config.toml
activation = "xielu"
attn_scale = 0.116
init_std_o = 0.00884
final_lr_fraction = 0.1
Each number is 50 + 15 x the weight over its row's rms, rounded and kept within 0 to 99. Layers, rows and columns count from 0. The size before them is the row's rms in percent of the matrix's.

# k: layer 6 attention key, 192x192, rms 0.228, rows 72-95, columns 0-95
# q: layer 6 attention query, 192x192, rms 0.221, rows 73-95, columns 0-95
# v: layer 6 attention value, 192x192, rms 0.206, rows 0-12, columns 0-95
# o: layer 6 attention output (transposed), 192x192, rms 0.181, rows 0-11, columns 0-95
k72 106:29 62 46 74 55 42 16 49 73 61 54 75 49 38 50 47 53 43 56 53 48 42 74 32 57 64 49 36 49 66 60 55 40 27 06 71 42 62 46 61 46 62 33 62 62 33 66 76 52 45 59 63 52 74 55 60 30 32 40 64 46 54 64 93 67 28 43 71 51 53 39 22 24 55 66 85 23 61 67 72 46 35 49 44 29 22 52 36 57 52 58 49 67 66 60 30
q73 109:25 62 52 40 65 75 23 48 43 62 66 51 57 68 22 45 54 64 59 61 35 54 66 29 57 63 54 40 23 33 54 66 44 67 38 50 84 33 59 63 54 51 88 69 26 24 56 46 31 53 44 66 68 49 40 59 45 35 56 44 21 52 68 45 46 38 68 25 27 37 67 41 51 46 40 40 44 63 67 63 45 57 61 57 44 45 46 34 51 60 38 26 53 58 64 66
k73 094:42 55 25 30 34 44 41 29 61 19 44 62 29 50 38 35 31 47 54 61 24 33 32 48 43 42 62 38 46 50 38 58 42 66 36 73 42 34 43 77 37 52 49 47 82 37 33 64 50 66 54 85 63 75 62 64 61 53 59 24 50 38 47 41 54 12 60 30 51 62 50 42 67 62 35 63 42 49 60 46 47 73 35 83 60 42 44 45 94 49 51 61 42 65 72 45
q74 115:42 38 19 54 55 67 66 55 47 31 44 38 70 48 25 74 39 67 20 63 61 42 38 46 42 49 40 41 54 33 41 26 56 50 66 71 68 39 56 42 47 57 50 35 47 70 61 34 53 64 45 33 44 54 72 64 63 09 55 72 47 51 75 55 48 45 43 28 51 51 35 59 54 87 61 48 29 54 67 76 36 40 50 29 56 36 42 43 61 43 36 75 65 31 60 38
k74 099:23 46 56 39 52 29 29 41 55 36 40 51 46 46 41 39 45 30 70 48 49 45 50 27 61 28 42 42 46 55 62 45 09 54 76 56 30 53 59 23 73 27 22 55 48 42 60 34 54 44 77 36 66 59 55 58 82 68 40 55 34 36 52 66 59 54 53 37 80 44 47 60 43 33 61 36 72 67 55 60 39 82 50 43 65 16 66 31 53 17 64 44 60 44 49 40
q75 102:64 35 74 57 38 34 49 32 36 36 45 60 83 41 60 41 68 56 37 45 42 40 63 47 21 66 80 75 48 28 64 66 57 21 16 59 32 42 42 66 55 56 65 36 44 43 53 59 20 60 56 46 64 21 27 53 48 48 45 77 41 43 45 58 39 39 72 60 55 50 27 32 61 61 26 32 57 54 69 70 39 62 72 69 63 42 66 59 20 43 58 73 66 40 51 51
k75 105:49 33 57 42 48 18 66 59 48 19 53 50 51 52 30 95 34 47 66 39 59 44 43 51 43 69 53 50 43 39 54 65 61 72 65 28 52 56 93 53 39 54 54 46 60 57 35 55 33 49 73 38 55 48 51 73 39 61 42 31 42 21 52 47 29 57 53 73 35 81 31 64 46 62 68 59 71 40 45 42 39 55 72 43 52 60 56 26 22 39 57 71 59 40 56 46
q76 122:49 34 28 37 61 59 62 79 63 37 64 31 40 49 79 70 59 36 39 96 26 85 27 48 41 39 50 60 41 35 49 69 36 66 55 35 62 12 31 64 47 38 53 38 67 37 51 55 47 48 29 62 53 59 66 41 71 36 56 29 54 49 17 48 60 50 41 45 39 45 55 39 65 40 69 40 56 50 53 20 46 47 56 65 52 51 62 77 58 51 65 44 45 45 52 76
k76 107:57 39 28 58 59 42 77 57 50 34 35 42 24 59 46 51 56 55 60 59 54 19 43 50 36 31 70 43 46 58 54 58 49 54 62 40 59 35 76 56 37 23 19 55 55 44 64 36 52 54 43 56 49 43 69 42 56 58 25 54 56 53 49 48 62 73 58 49 38 70 46 66 47 54 39 59 38 67 55 58 48 52 66 44 44 69 35 85 63 28 60 45 28 64 41 48
q77 103:67 73 26 57 56 62 42 37 51 44 88 38 59 65 41 39 32 78 50 42 34 73 54 73 41 12 72 81 50 31 41 32 56 48 49 38 40 76 58 09 42 72 54 12 46 56 54 69 42 73 47 57 53 36 53 53 41 41 19 64 52 65 35 45 66 45 55 56 46 45 18 45 65 24 49 71 41 45 39 52 47 58 32 49 60 66 64 57 56 56 50 50 36 61 37 67
k77 095:82 39 48 23 42 54 51 67 34 49 31 43 49 58 65 36 59 63 68 79 44 71 65 45 66 44 55 63 63 44 42 32 63 60 26 17 50 46 74 41 32 58 55 67 25 52 57 63 35 61 46 54 87 67 64 57 66 38 54 75 53 36 52 65 46 50 46 63 70 53 36 65 63 33 40 38 44 34 49 42 52 39 14 44 46 64 65 42 49 46 46 19 56 43 52 63
q78 114:62 53 61 42 48 55 40 39 54 19 52 47 74 60 91 72 61 57 72 69 54 59 65 57 57 37 41 63 54 21 43 48 55 36 40 79 37 35 54 23 40 33 32 83 47 20 74 69 20 52 32 60 83 62 75 28 82 35 52 51 44 59 40 60 84 70 47 44 37 45 36 37 34 50 45 68 53 69 19 48 45 57 23 36 39 55 47 37 39 32 64 60 43 49 42 65
k78 105:78 50 56 54 37 34 73 59 34 45 48 44 26 30 42 55 51 58 48 63 44 47 33 45 47 76 39 57 83 50 36 49 26 22 48 57 53 52 33 42 38 15 44 59 51 48 52 36 42 53 55 48 45 57 54 69 61 64 40 96 39 39 72 47 67 40 56 71 68 35 43 52 56 54 47 13 39 40 18 51 39 74 25 65 73 11 59 52 39 61 40 36 55 69 30 48
q79 103:69 68 54 57 34 38 33 45 62 03 21 43 34 69 42 26 72 36 68 49 45 70 48 51 40 40 42 42 37 38 43 54 67 76 85 47 58 51 44 61 48 66 28 34 40 52 59 22 29 42 56 56 81 57 54 39 68 81 74 18 40 54 43 22 45 73 51 52 32 48 43 34 53 39 57 45 31 31 57 39 40 58 48 43 70 52 36 66 85 49 40 66 45 63 42 73
k79 099:61 50 35 49 50 67 36 46 69 39 28 38 47 81 68 38 53 41 66 67 77 42 52 45 45 41 62 34 62 48 42 41 42 43 58 44 68 47 81 43 61 72 56 46 51 38 62 31 32 29 46 63 51 61 70 30 71 48 81 73 69 36 48 37 48 65 62 54 21 38 39 54 00 21 43 54 26 47 44 47 38 42 20 63 27 34 71 72 50 74 43 71 63 62 56 49
q80 104:77 57 64 66 51 12 50 50 66 48 59 59 50 46 33 30 67 58 41 30 50 44 27 64 67 79 47 54 38 36 35 29 54 37 27 51 74 46 28 59 42 42 58 50 44 47 59 45 48 13 32 50 29 59 42 53 74 50 64 40 25 43 41 63 08 59 56 41 29 41 52 58 14 34 52 53 76 45 61 42 34 24 53 59 72 54 50 45 65 35 60 17 54 38 54 53
k80 093:62 38 51 50 67 57 56 21 39 60 75 66 41 28 61 49 77 55 45 49 52 59 47 44 71 79 27 23 41 54 35 46 73 58 39 51 51 46 57 44 68 48 78 26 37 60 66 28 72 58 48 58 71 30 41 53 66 59 51 47 44 82 36 54 49 61 53 50 47 55 43 45 49 44 42 73 36 57 64 14 31 55 27 58 39 28 30 24 26 53 65 34 62 57 32 39
q81 105:40 65 69 26 64 72 70 61 54 54 23 44 54 35 56 40 59 52 31 77 41 54 60 31 76 33 42 47 74 42 61 65 41 46 55 31 61 19 48 47 52 70 31 58 42 56 61 50 62 47 52 50 39 41 43 30 32 68 47 67 41 09 41 59 75 75 49 58 50 57 53 54 40 43 80 61 28 42 41 40 48 38 42 61 59 53 71 50 45 89 40 28 35 40 26 44
k81 105:33 65 65 63 53 52 33 70 42 43 64 63 50 71 54 81 46 39 41 44 61 59 61 34 55 44 67 46 41 78 82 80 49 58 73 38 21 41 36 52 51 48 36 29 79 29 55 53 90 38 35 53 44 50 68 60 56 34 79 43 57 29 33 26 47 44 33 54 53 33 67 55 56 58 69 23 51 48 46 56 35 49 44 42 55 47 63 43 75 71 40 85 28 49 47 40
q82 108:46 43 52 77 55 60 62 31 46 58 41 60 36 42 57 37 69 29 67 65 28 55 38 76 32 39 48 41 60 30 85 56 56 19 61 31 37 57 46 45 64 39 58 44 75 33 60 52 66 44 38 46 73 30 27 48 61 56 52 90 57 74 52 36 44 61 48 36 44 52 62 30 43 58 43 69 30 65 37 40 23 54 37 45 46 30 49 38 81 60 61 78 70 38 43 43
k82 103:59 69 63 67 66 59 71 25 61 62 57 52 40 13 43 49 70 63 57 37 50 51 73 24 68 32 34 66 44 31 57 76 62 59 54 55 59 68 62 65 57 61 57 59 73 58 45 67 56 61 60 55 61 23 53 44 45 60 65 60 54 42 52 64 19 46 48 43 36 48 61 59 49 40 49 54 40 47 26 35 53 42 32 57 39 43 63 58 85 47 53 29 59 37 37 57
q83 104:40 39 26 72 32 38 61 65 35 37 29 49 36 28 66 60 31 52 46 36 59 68 55 53 35 35 27 35 63 56 66 57 52 60 38 83 70 51 48 47 69 61 52 53 56 69 62 62 55 65 43 38 33 40 71 49 45 41 41 32 55 43 57 29 22 55 54 28 71 52 64 71 48 46 50 52 52 44 23 57 25 45 54 55 61 10 55 75 55 53 57 58 53 42 45 74
k83 105:46 40 27 35 27 53 63 57 10 55 04 43 44 31 56 61 58 66 32 44 49 60 51 99 97 56 51 58 60 55 30 55 49 40 43 69 62 56 84 45 56 59 48 50 53 37 81 44 49 42 52 55 43 43 58 57 50 76 29 40 41 48 28 60 24 40 20 62 52 61 26 61 46 68 41 65 43 51 57 62 37 38 67 55 31 38 44 61 77 69 62 37 33 38 66 35
q84 103:32 43 54 54 32 62 54 66 79 58 68 46 64 59 44 41 47 30 59 54 42 42 80 42 50 38 41 58 26 71 77 67 14 62 70 66 50 51 49 48 73 62 32 58 47 65 42 24 51 42 56 67 42 35 18 47 52 27 34 66 41 60 51 65 48 38 33 55 81 84 35 65 65 45 45 70 57 22 43 79 61 53 31 32 30 51 44 56 48 37 77 51 42 54 44 21
k84 104:72 49 48 40 49 42 54 71 53 45 75 55 64 69 46 59 34 56 49 65 35 60 28 45 44 49 56 63 63 45 48 74 45 38 80 68 46 49 41 24 67 45 57 45 67 51 61 56 74 32 35 41 53 38 33 93 33 44 48 18 26 43 45 27 52 69 42 28 48 53 43 58 36 30 59 41 73 17 42 54 99 52 66 54 38 69 59 54 38 30 56 48 45 28 36 74
q85 111:83 54 31 71 61 21 60 79 79 35 47 70 89 28 54 68 77 33 50 35 41 32 45 50 49 48 48 31 34 54 44 52 45 58 44 47 62 56 49 33 41 58 64 52 53 43 41 82 39 43 41 44 57 53 33 44 50 56 46 54 32 34 43 34 66 64 42 63 39 18 60 47 48 25 39 64 53 40 52 52 55 41 56 72 47 72 63 84 55 48 60 37 19 52 50 65
k85 095:22 55 36 55 49 36 42 53 70 43 80 75 58 58 64 30 75 42 31 45 35 14 64 65 57 45 25 53 71 62 80 67 38 24 50 50 36 59 64 12 56 58 60 70 36 74 47 47 30 41 42 42 68 54 67 30 71 64 41 43 34 32 16 61 73 16 49 46 54 57 37 45 35 37 67 55 36 54 62 40 40 65 44 53 48 46 47 33 48 59 46 44 70 51 74 61
q86 106:60 65 41 54 48 28 46 44 68 57 61 29 49 60 37 43 43 40 32 42 55 31 68 54 41 68 44 43 62 43 67 30 59 48 61 37 64 27 18 63 32 30 59 73 39 73 36 28 54 56 52 60 49 54 54 55 69 63 12 49 57 37 29 59 56 40 36 40 68 78 49 62 30 15 18 46 61 69 61 71 87 47 49 54 46 79 60 46 45 74 99 58 45 60 50 28
k86 094:71 41 79 51 47 62 33 61 44 56 60 45 67 53 60 48 43 45 43 33 49 52 47 84 67 51 29 49 65 45 73 61 46 36 52 60 35 33 73 40 32 74 63 33 57 46 28 53 62 53 26 60 58 64 18 38 59 48 64 42 59 63 69 26 59 80 19 34 65 62 29 51 44 33 44 42 38 29 34 49 37 59 71 34 71 47 69 45 32 47 53 63 48 29 45 39
q87 104:65 39 38 52 52 23 59 43 22 43 57 34 33 33 25 51 84 55 52 56 52 55 51 60 41 46 40 46 57 35 41 44 37 65 72 71 53 42 58 20 40 50 64 51 66 63 36 34 40 84 28 49 48 49 54 36 53 26 38 58 58 49 31 45 37 24 49 82 55 42 55 53 29 33 50 12 65 58 48 79 56 56 15 66 60 29 40 53 35 69 52 51 57 48 42 23
k87 105:41 42 26 43 44 18 40 27 41 44 55 44 44 60 76 46 35 46 46 55 59 38 53 21 76 70 59 48 43 30 15 47 33 54 40 24 36 35 37 41 70 22 65 67 66 67 50 58 50 26 64 50 35 45 30 44 47 66 64 51 44 38 54 65 56 52 55 29 35 68 63 31 38 40 66 46 70 59 58 49 74 36 36 59 54 51 55 42 29 39 54 66 30 69 45 36
q88 110:30 59 55 32 38 44 40 48 54 56 65 56 71 29 49 74 29 65 33 41 63 34 88 59 52 52 59 41 38 63 54 53 51 26 79 43 57 25 36 38 39 31 42 51 66 72 48 38 42 62 76 61 15 63 95 50 56 59 64 68 43 71 57 23 53 62 60 56 46 33 52 46 44 47 78 53 32 38 73 57 71 74 45 37 63 37 53 37 32 56 45 67 48 62 55 60
k88 109:19 30 53 52 54 46 53 63 50 36 75 53 59 47 37 50 42 46 38 69 21 47 41 80 37 45 37 30 41 33 63 57 31 49 75 15 64 63 44 47 70 33 51 25 73 43 36 57 50 55 84 45 43 64 49 64 58 51 66 54 56 57 54 24 58 49 53 30 41 85 30 28 34 57 63 50 45 60 56 51 71 53 42 58 18 43 56 44 65 43 67 57 28 70 47 67
q89 120:59 45 54 45 32 41 61 39 67 43 60 60 53 44 59 30 43 38 73 71 65 64 41 61 39 41 52 70 34 62 52 47 43 49 56 40 40 33 47 59 33 56 54 47 50 47 42 60 67 53 52 49 89 58 44 58 77 38 53 60 72 50 76 52 51 60 52 70 47 42 53 24 31 17 41 63 53 65 47 81 58 27 45 70 75 35 05 20 54 54 60 42 53 44 50 61
k89 096:66 41 49 61 50 47 47 38 09 33 60 70 58 42 40 30 27 61 93 62 72 62 39 59 69 62 56 66 51 51 29 37 40 68 51 21 51 49 56 54 51 68 41 44 35 51 65 25 48 60 72 44 87 28 44 47 71 67 53 21 38 33 56 79 21 47 52 48 62 33 42 62 26 51 49 68 45 61 52 61 40 31 65 27 68 35 74 23 26 79 75 53 69 70 49 75
q90 109:51 47 59 45 40 27 99 19 31 55 39 53 66 47 73 49 78 49 48 45 47 49 35 62 48 75 39 25 45 43 51 38 53 80 37 36 57 12 25 48 68 22 49 66 76 39 52 56 69 51 53 35 53 30 67 46 43 55 68 42 39 45 46 46 55 71 45 57 76 81 48 47 52 73 54 52 28 85 42 39 40 32 38 61 40 68 47 38 80 32 56 53 50 30 37 69
k90 115:50 50 68 62 37 58 53 79 54 42 42 68 29 04 57 55 66 28 43 35 82 65 57 51 72 50 57 28 54 58 55 36 52 28 58 57 42 26 11 49 54 66 60 63 49 35 48 31 47 73 32 66 62 43 55 59 39 88 59 28 48 38 46 59 49 65 32 54 31 44 41 35 57 40 51 67 43 69 80 19 36 46 65 62 57 58 65 40 76 51 67 27 69 46 59 43
q91 112:55 46 47 31 66 45 51 46 45 49 53 69 38 51 56 54 68 57 63 57 49 37 31 85 25 45 56 65 29 60 36 36 58 65 31 32 37 51 55 35 66 65 48 43 17 50 35 49 60 53 64 35 90 46 55 39 68 43 54 29 46 55 75 55 80 46 38 64 57 59 27 48 76 48 34 55 55 49 37 46 27 24 49 31 48 51 33 27 37 72 58 56 45 39 34 47
k91 092:65 73 48 61 46 36 28 55 37 48 31 46 80 68 56 52 25 60 57 31 44 48 26 57 41 53 60 76 32 52 42 05 31 57 51 41 51 45 44 60 64 61 53 41 18 38 46 54 30 36 78 70 63 46 47 22 48 38 39 70 67 59 45 63 67 69 48 57 73 69 35 59 47 53 40 86 60 39 69 78 47 46 76 54 62 32 52 70 53 67 50 29 72 44 41 50
q92 097:59 38 57 56 49 30 78 37 51 45 56 49 44 42 54 80 71 38 58 66 21 64 54 64 37 41 51 30 46 25 54 48 26 51 63 34 67 52 39 51 39 52 77 59 85 13 59 31 80 63 32 53 65 47 24 37 69 69 54 46 51 62 64 85 49 54 57 69 44 49 75 50 51 67 52 57 49 80 42 64 37 49 66 35 15 46 74 32 53 36 44 62 41 54 41 38
k92 099:55 39 50 55 74 42 46 57 56 44 15 41 71 45 41 63 41 45 40 41 28 47 39 58 50 50 87 63 51 60 52 08 55 71 60 71 44 70 44 42 50 36 35 68 68 34 60 62 54 37 47 53 63 32 31 37 21 63 50 53 12 74 44 48 57 52 30 55 63 68 28 66 20 34 66 61 59 63 45 43 67 70 85 58 22 69 48 91 27 69 26 44 31 39 66 64
q93 107:24 56 64 70 66 43 47 48 48 64 39 69 46 34 55 64 20 45 53 70 46 50 48 47 73 67 71 57 58 70 29 73 34 47 65 43 21 50 33 37 56 51 28 57 62 68 42 47 47 34 24 51 45 67 25 78 62 54 56 71 51 68 74 47 25 45 41 32 59 44 27 63 55 46 79 50 00 45 43 74 40 52 58 58 54 61 51 41 26 39 49 73 65 43 58 45
k93 098:42 28 67 30 39 31 32 49 34 31 53 37 64 41 67 54 60 52 62 77 51 55 57 51 65 56 33 45 60 40 43 51 22 63 74 43 57 42 45 68 59 57 60 47 47 60 52 55 47 43 44 34 80 68 27 65 60 52 43 75 19 53 53 30 07 33 43 28 80 73 49 28 58 66 60 37 82 69 34 45 54 48 27 43 57 54 57 40 53 51 41 83 40 46 49 51
q94 109:51 84 59 54 45 69 84 70 56 66 44 49 75 37 54 48 55 27 61 77 57 48 36 51 59 53 32 37 18 43 64 64 42 70 55 46 27 50 72 65 62 44 53 52 56 45 48 42 60 48 20 49 85 33 36 59 46 72 63 26 43 62 36 85 36 51 64 57 55 36 48 46 59 55 63 29 23 72 46 23 40 32 64 45 51 54 66 22 36 46 48 45 68 39 36 59
k94 104:68 48 47 18 57 45 53 65 64 65 66 05 39 14 45 40 50 43 27 71 53 54 61 68 52 43 58 51 60 58 80 27 58 65 57 54 43 77 64 71 39 48 40 48 82 40 25 49 44 45 32 44 75 61 29 53 42 36 61 30 65 56 50 51 24 48 49 71 47 55 38 54 62 46 38 36 44 55 65 51 54 22 69 79 43 50 59 46 56 59 50 75 73 39 47 53
q95 098:44 53 48 35 31 33 50 63 55 41 59 27 53 42 59 26 28 44 44 79 38 44 22 42 63 60 20 51 60 38 47 48 72 42 69 63 61 55 57 48 59 57 48 37 65 47 57 50 40 53 17 35 35 51 48 40 40 60 26 45 40 46 63 33 74 54 29 44 51 56 34 72 64 13 57 38 48 84 69 63 57 52 74 21 56 74 45 35 23 35 56 47 55 67 43 40
k95 102:47 66 47 51 58 25 39 68 63 76 70 38 69 52 60 21 34 49 30 41 41 44 57 46 43 50 43 34 63 59 19 70 64 45 62 60 31 44 54 53 60 44 58 30 32 71 79 59 59 52 58 67 23 58 62 29 60 86 43 60 74 35 48 51 60 33 40 08 63 32 21 36 55 63 38 55 79 55 44 84 38 58 53 48 38 36 55 27 31 81 58 48 58 63 62 24
v0 097:56 58 52 32 34 41 55 46 55 52 59 68 41 71 67 35 47 86 64 36 59 37 55 42 76 49 95 46 46 80 45 35 50 31 47 41 74 34 50 54 85 34 74 59 18 55 60 39 49 54 23 27 41 23 32 51 52 59 49 73 53 68 62 54 41 46 66 66 72 57 39 42 42 47 39 68 60 47 78 44 44 37 58 54 39 35 62 31 59 60 53 41 23 61 69 30
o0 091:51 18 54 48 36 56 40 46 62 38 36 44 48 31 33 50 53 32 75 76 72 37 11 49 57 55 19 32 43 32 58 67 52 57 63 63 50 84 19 88 61 48 33 56 69 48 69 57 63 34 44 52 30 61 43 74 38 50 52 36 32 71 40 73 30 51 35 40 43 63 56 69 65 63 73 55 59 58 69 21 49 44 54 39 56 58 37 31 41 54 69 43 52 49 46 46
v1 089:32 51 55 62 55 64 21 57 32 32 46 36 25 64 63 44 47 78 75 39 40 24 56 43 33 47 58 35 35 24 49 59 62 55 54 41 61 45 72 41 56 51 06 48 70 51 40 52 67 52 36 72 52 61 72 32 51 38 42 39 44 45 46 38 39 10 50 51 52 63 74 46 42 57 69 48 68 88 48 61 75 85 47 28 28 42 28 52 68 58 70 23 64 59 49 62
o1 087:74 20 42 51 45 44 54 39 36 34 63 72 53 20 44 45 63 48 53 41 38 62 35 59 57 67 69 61 49 66 65 55 96 82 22 42 73 56 43 48 51 69 49 52 65 42 60 18 42 58 63 36 45 30 43 43 51 31 53 66 58 59 34 49 66 47 58 55 47 51 58 52 56 28 59 54 54 40 43 58 41 29 32 23 72 63 42 51 74 38 30 45 39 53 56 65
v2 093:40 48 58 44 22 48 71 50 48 66 58 31 32 76 74 41 60 60 60 60 61 42 41 67 30 31 41 45 49 79 65 37 71 70 69 63 56 59 48 68 45 50 51 44 65 47 26 61 59 55 40 62 66 62 37 54 51 64 75 30 34 38 37 57 62 45 63 33 53 40 47 64 64 69 53 54 68 33 56 65 59 53 45 49 40 46 19 77 66 38 38 76 26 45 43 84
o2 089:41 38 52 52 37 51 19 58 35 64 68 43 49 53 43 60 78 29 51 57 25 70 58 51 12 36 53 63 42 12 33 62 48 49 30 13 60 61 37 50 34 42 27 52 59 60 58 66 37 60 44 53 55 47 79 51 54 54 75 76 80 59 38 20 73 33 52 24 57 51 50 66 38 53 63 55 32 58 43 49 24 69 35 42 38 36 32 39 69 66 42 45 30 42 31 60
v3 097:05 72 50 56 54 66 45 06 56 53 60 59 47 40 49 41 69 47 48 57 58 51 32 30 64 53 61 60 75 50 16 63 79 62 38 57 67 30 26 44 40 49 48 79 50 26 44 38 43 55 64 61 49 61 50 54 60 53 68 34 45 58 44 29 40 21 46 54 66 59 60 64 46 56 43 59 63 57 53 54 36 40 48 13 34 45 49 43 47 45 55 41 48 34 63 33
o3 094:90 69 74 36 30 47 49 43 56 40 32 61 34 70 15 79 41 58 43 41 28 44 38 63 50 18 73 32 28 68 72 36 51 37 64 42 25 63 64 06 49 42 49 55 75 56 70 67 37 43 48 48 52 35 67 53 37 63 72 64 46 31 22 68 55 50 46 48 59 57 49 52 54 56 71 44 66 61 45 41 40 37 38 64 85 51 51 30 56 29 37 55 34 49 39 42
v4 100:62 61 26 41 64 43 35 27 66 68 58 36 56 55 45 79 47 32 59 48 60 41 53 34 44 43 38 65 59 51 78 35 60 47 59 54 57 71 59 33 28 30 59 51 36 70 38 50 38 54 63 60 29 57 29 67 71 32 41 61 46 50 51 71 63 82 65 37 35 28 62 42 46 57 35 66 31 57 55 66 57 60 48 30 43 82 73 53 65 42 65 36 42 54 66 48
o4 101:65 61 65 73 49 49 66 63 65 55 48 29 56 50 85 44 34 51 47 61 69 33 35 33 47 39 63 50 79 87 27 75 38 51 40 74 47 47 62 36 52 34 43 57 38 22 42 57 22 61 45 31 62 34 51 38 45 58 36 33 50 53 42 66 52 43 58 68 44 66 73 20 32 45 45 36 36 78 39 29 29 63 42 63 53 20 32 37 36 36 28 48 48 37 44 20
v5 101:25 48 49 54 46 37 53 62 57 70 56 66 37 68 78 28 63 36 74 71 66 44 50 66 38 13 48 37 46 72 66 42 53 32 43 66 67 53 37 35 42 55 76 45 78 65 28 60 56 55 53 43 27 47 70 48 53 79 63 58 41 59 34 48 54 51 52 29 65 72 74 33 48 47 39 59 48 66 58 75 52 40 54 41 58 24 38 37 57 46 42 38 56 63 51 59
o5 095:91 38 74 76 50 53 55 27 31 60 69 68 48 45 32 46 50 59 45 60 62 47 31 26 31 54 72 71 34 25 34 44 47 48 38 38 45 60 53 70 33 37 50 48 59 41 62 54 55 47 66 75 72 38 42 70 56 57 67 58 65 50 31 44 58 27 34 92 62 25 56 72 75 46 81 50 63 32 43 18 48 41 44 46 49 45 48 34 52 46 42 38 52 18 52 59
v6 104:71 57 60 63 35 51 72 63 35 02 62 25 54 30 45 45 54 50 46 57 41 27 34 37 45 37 38 49 41 62 71 56 61 58 53 53 45 29 69 71 44 68 53 72 69 63 32 50 50 67 67 48 57 41 53 54 72 86 20 70 49 27 42 55 40 63 27 59 52 53 47 86 43 20 62 62 54 38 54 67 43 45 39 41 64 46 71 72 55 41 41 85 63 40 61 60
o6 101:50 41 20 66 86 35 50 53 57 62 40 35 57 63 52 47 45 45 67 40 31 16 61 68 48 59 65 48 70 35 48 40 37 47 42 26 33 72 43 36 28 49 62 28 40 29 62 76 84 78 36 45 46 71 49 32 59 56 71 49 59 66 39 30 46 47 31 57 54 62 38 28 53 31 40 58 53 55 42 46 58 61 52 47 55 62 69 43 22 74 43 50 38 37 73 45
v7 102:34 60 34 58 54 50 55 46 58 41 73 64 57 55 61 59 14 40 73 26 28 73 57 56 27 60 60 51 49 66 35 57 38 53 57 51 11 54 52 48 91 38 73 59 84 28 26 53 54 48 51 45 58 58 56 60 53 48 83 40 70 63 43 46 56 22 48 64 87 76 44 28 21 46 56 56 45 64 45 30 86 40 34 45 55 33 30 59 42 55 50 49 64 46 29 64
o7 102:21 32 35 28 52 47 37 43 38 69 16 40 41 48 43 54 61 38 53 49 28 43 43 47 60 53 74 51 58 55 53 60 38 77 47 21 67 25 38 82 51 62 32 58 43 74 37 66 44 47 52 68 35 58 37 43 52 54 45 58 36 41 48 44 75 68 53 35 60 44 71 45 91 14 79 39 51 40 47 47 48 38 51 53 42 57 45 78 64 56 36 35 31 49 68 47
v8 088:42 17 38 67 35 47 78 45 39 44 51 28 75 52 53 45 70 42 58 31 64 28 62 51 49 69 60 47 22 22 56 47 50 64 46 48 17 42 54 53 61 37 45 33 58 49 63 53 56 55 63 63 55 60 34 33 25 61 60 54 54 67 85 59 69 36 68 41 40 40 43 35 49 43 39 59 85 64 52 49 56 55 56 63 35 30 43 35 48 53 38 59 50 29 45 58
o8 091:55 69 51 37 93 34 26 49 75 44 51 56 27 56 37 40 33 42 42 45 39 38 21 36 36 38 23 57 53 62 35 56 64 87 43 25 38 61 50 56 16 59 33 60 34 35 45 44 49 43 74 36 68 60 49 88 78 56 57 54 65 42 25 34 70 56 36 33 57 59 49 58 64 29 32 44 55 56 68 77 63 25 46 57 63 41 32 62 70 36 61 47 57 76 59 60
v9 096:56 65 44 46 32 57 47 68 40 62 39 52 42 26 23 58 36 83 69 52 42 85 63 49 70 74 45 30 35 48 57 37 46 84 27 79 32 66 42 63 32 60 54 45 67 73 55 54 59 23 73 67 32 39 45 76 79 43 47 61 25 34 60 48 32 45 54 45 63 15 57 62 36 28 70 64 41 51 69 40 61 60 58 51 89 34 73 51 35 50 44 75 70 52 48 65
o9 098:10 54 49 38 46 63 42 46 53 51 61 41 35 69 53 47 32 53 49 26 35 30 47 36 54 63 63 71 39 29 39 44 63 49 57 42 83 59 54 45 00 88 43 26 58 41 47 51 36 70 73 39 36 70 67 12 51 36 60 30 67 44 36 63 80 33 49 73 72 68 50 53 30 56 26 73 45 58 50 62 61 32 45 49 58 34 38 65 34 53 44 62 72 29 59 52
v10 096:56 31 40 50 40 44 47 47 10 38 30 36 47 16 42 69 37 60 45 64 43 29 33 63 48 70 41 48 56 18 37 38 36 29 66 54 46 26 26 46 52 69 61 51 53 75 55 51 44 53 46 64 68 38 35 89 48 49 30 59 60 52 70 28 61 57 47 61 59 47 59 91 51 45 39 61 61 67 08 67 61 58 35 51 74 68 52 38 45 40 40 46 62 22 63 47
o10 092:48 70 54 44 54 60 66 58 69 51 64 42 44 77 44 57 43 60 49 41 52 45 62 45 62 51 67 41 43 62 43 76 45 51 76 26 52 55 37 23 48 63 57 65 32 55 63 14 58 44 59 54 35 56 38 24 52 62 80 73 20 57 51 30 55 57 36 59 30 65 21 47 19 53 44 32 63 54 55 51 56 35 66 61 67 61 46 67 46 57 59 46 35 21 70 68
v11 101:48 65 68 40 26 49 40 33 89 29 47 39 79 71 18 62 60 47 75 63 45 55 58 80 36 40 78 43 61 70 43 61 38 58 29 43 52 40 61 43 62 32 34 45 91 56 53 65 26 56 55 50 39 52 51 58 78 55 53 52 52 50 24 53 84 59 42 61 18 60 43 46 28 30 51 68 65 11 60 46 62 30 43 48 30 35 39 34 69 52 64 67 51 69 62 41
o11 098:39 28 38 46 39 38 49 70 49 68 55 63 46 51 35 46 41 63 57 43 47 33 26 53 52 71 54 74 28 27 63 65 78 56 57 42 26 40 26 72 62 17 64 57 48 54 49 58 53 45 50 75 37 46 57 52 32 53 49 33 41 37 56 80 64 60 45 51 80 76 45 60 81 32 42 67 39 60 43 87 08 68 32 59 52 67 43 55 45 34 48 46 52 28 52 38
v12 099:61 82 42 55 47 38 51 33 63 62 51 50 63 59 46 32 27 24 64 62 51 69 31 74 46 49 38 48 68 48 23 41 43 49 33 73 80 62 52 33 83 56 71 54 47 41 60 71 33 51 78 77 73 29 45 76 64 47 14 42 77 62 54 62 41 59 68 52 39 56 43 48 60 44 59 45 36 53 63 22 58 71 64 40 62 34 42 53 61 57 40 50 53 28 39 39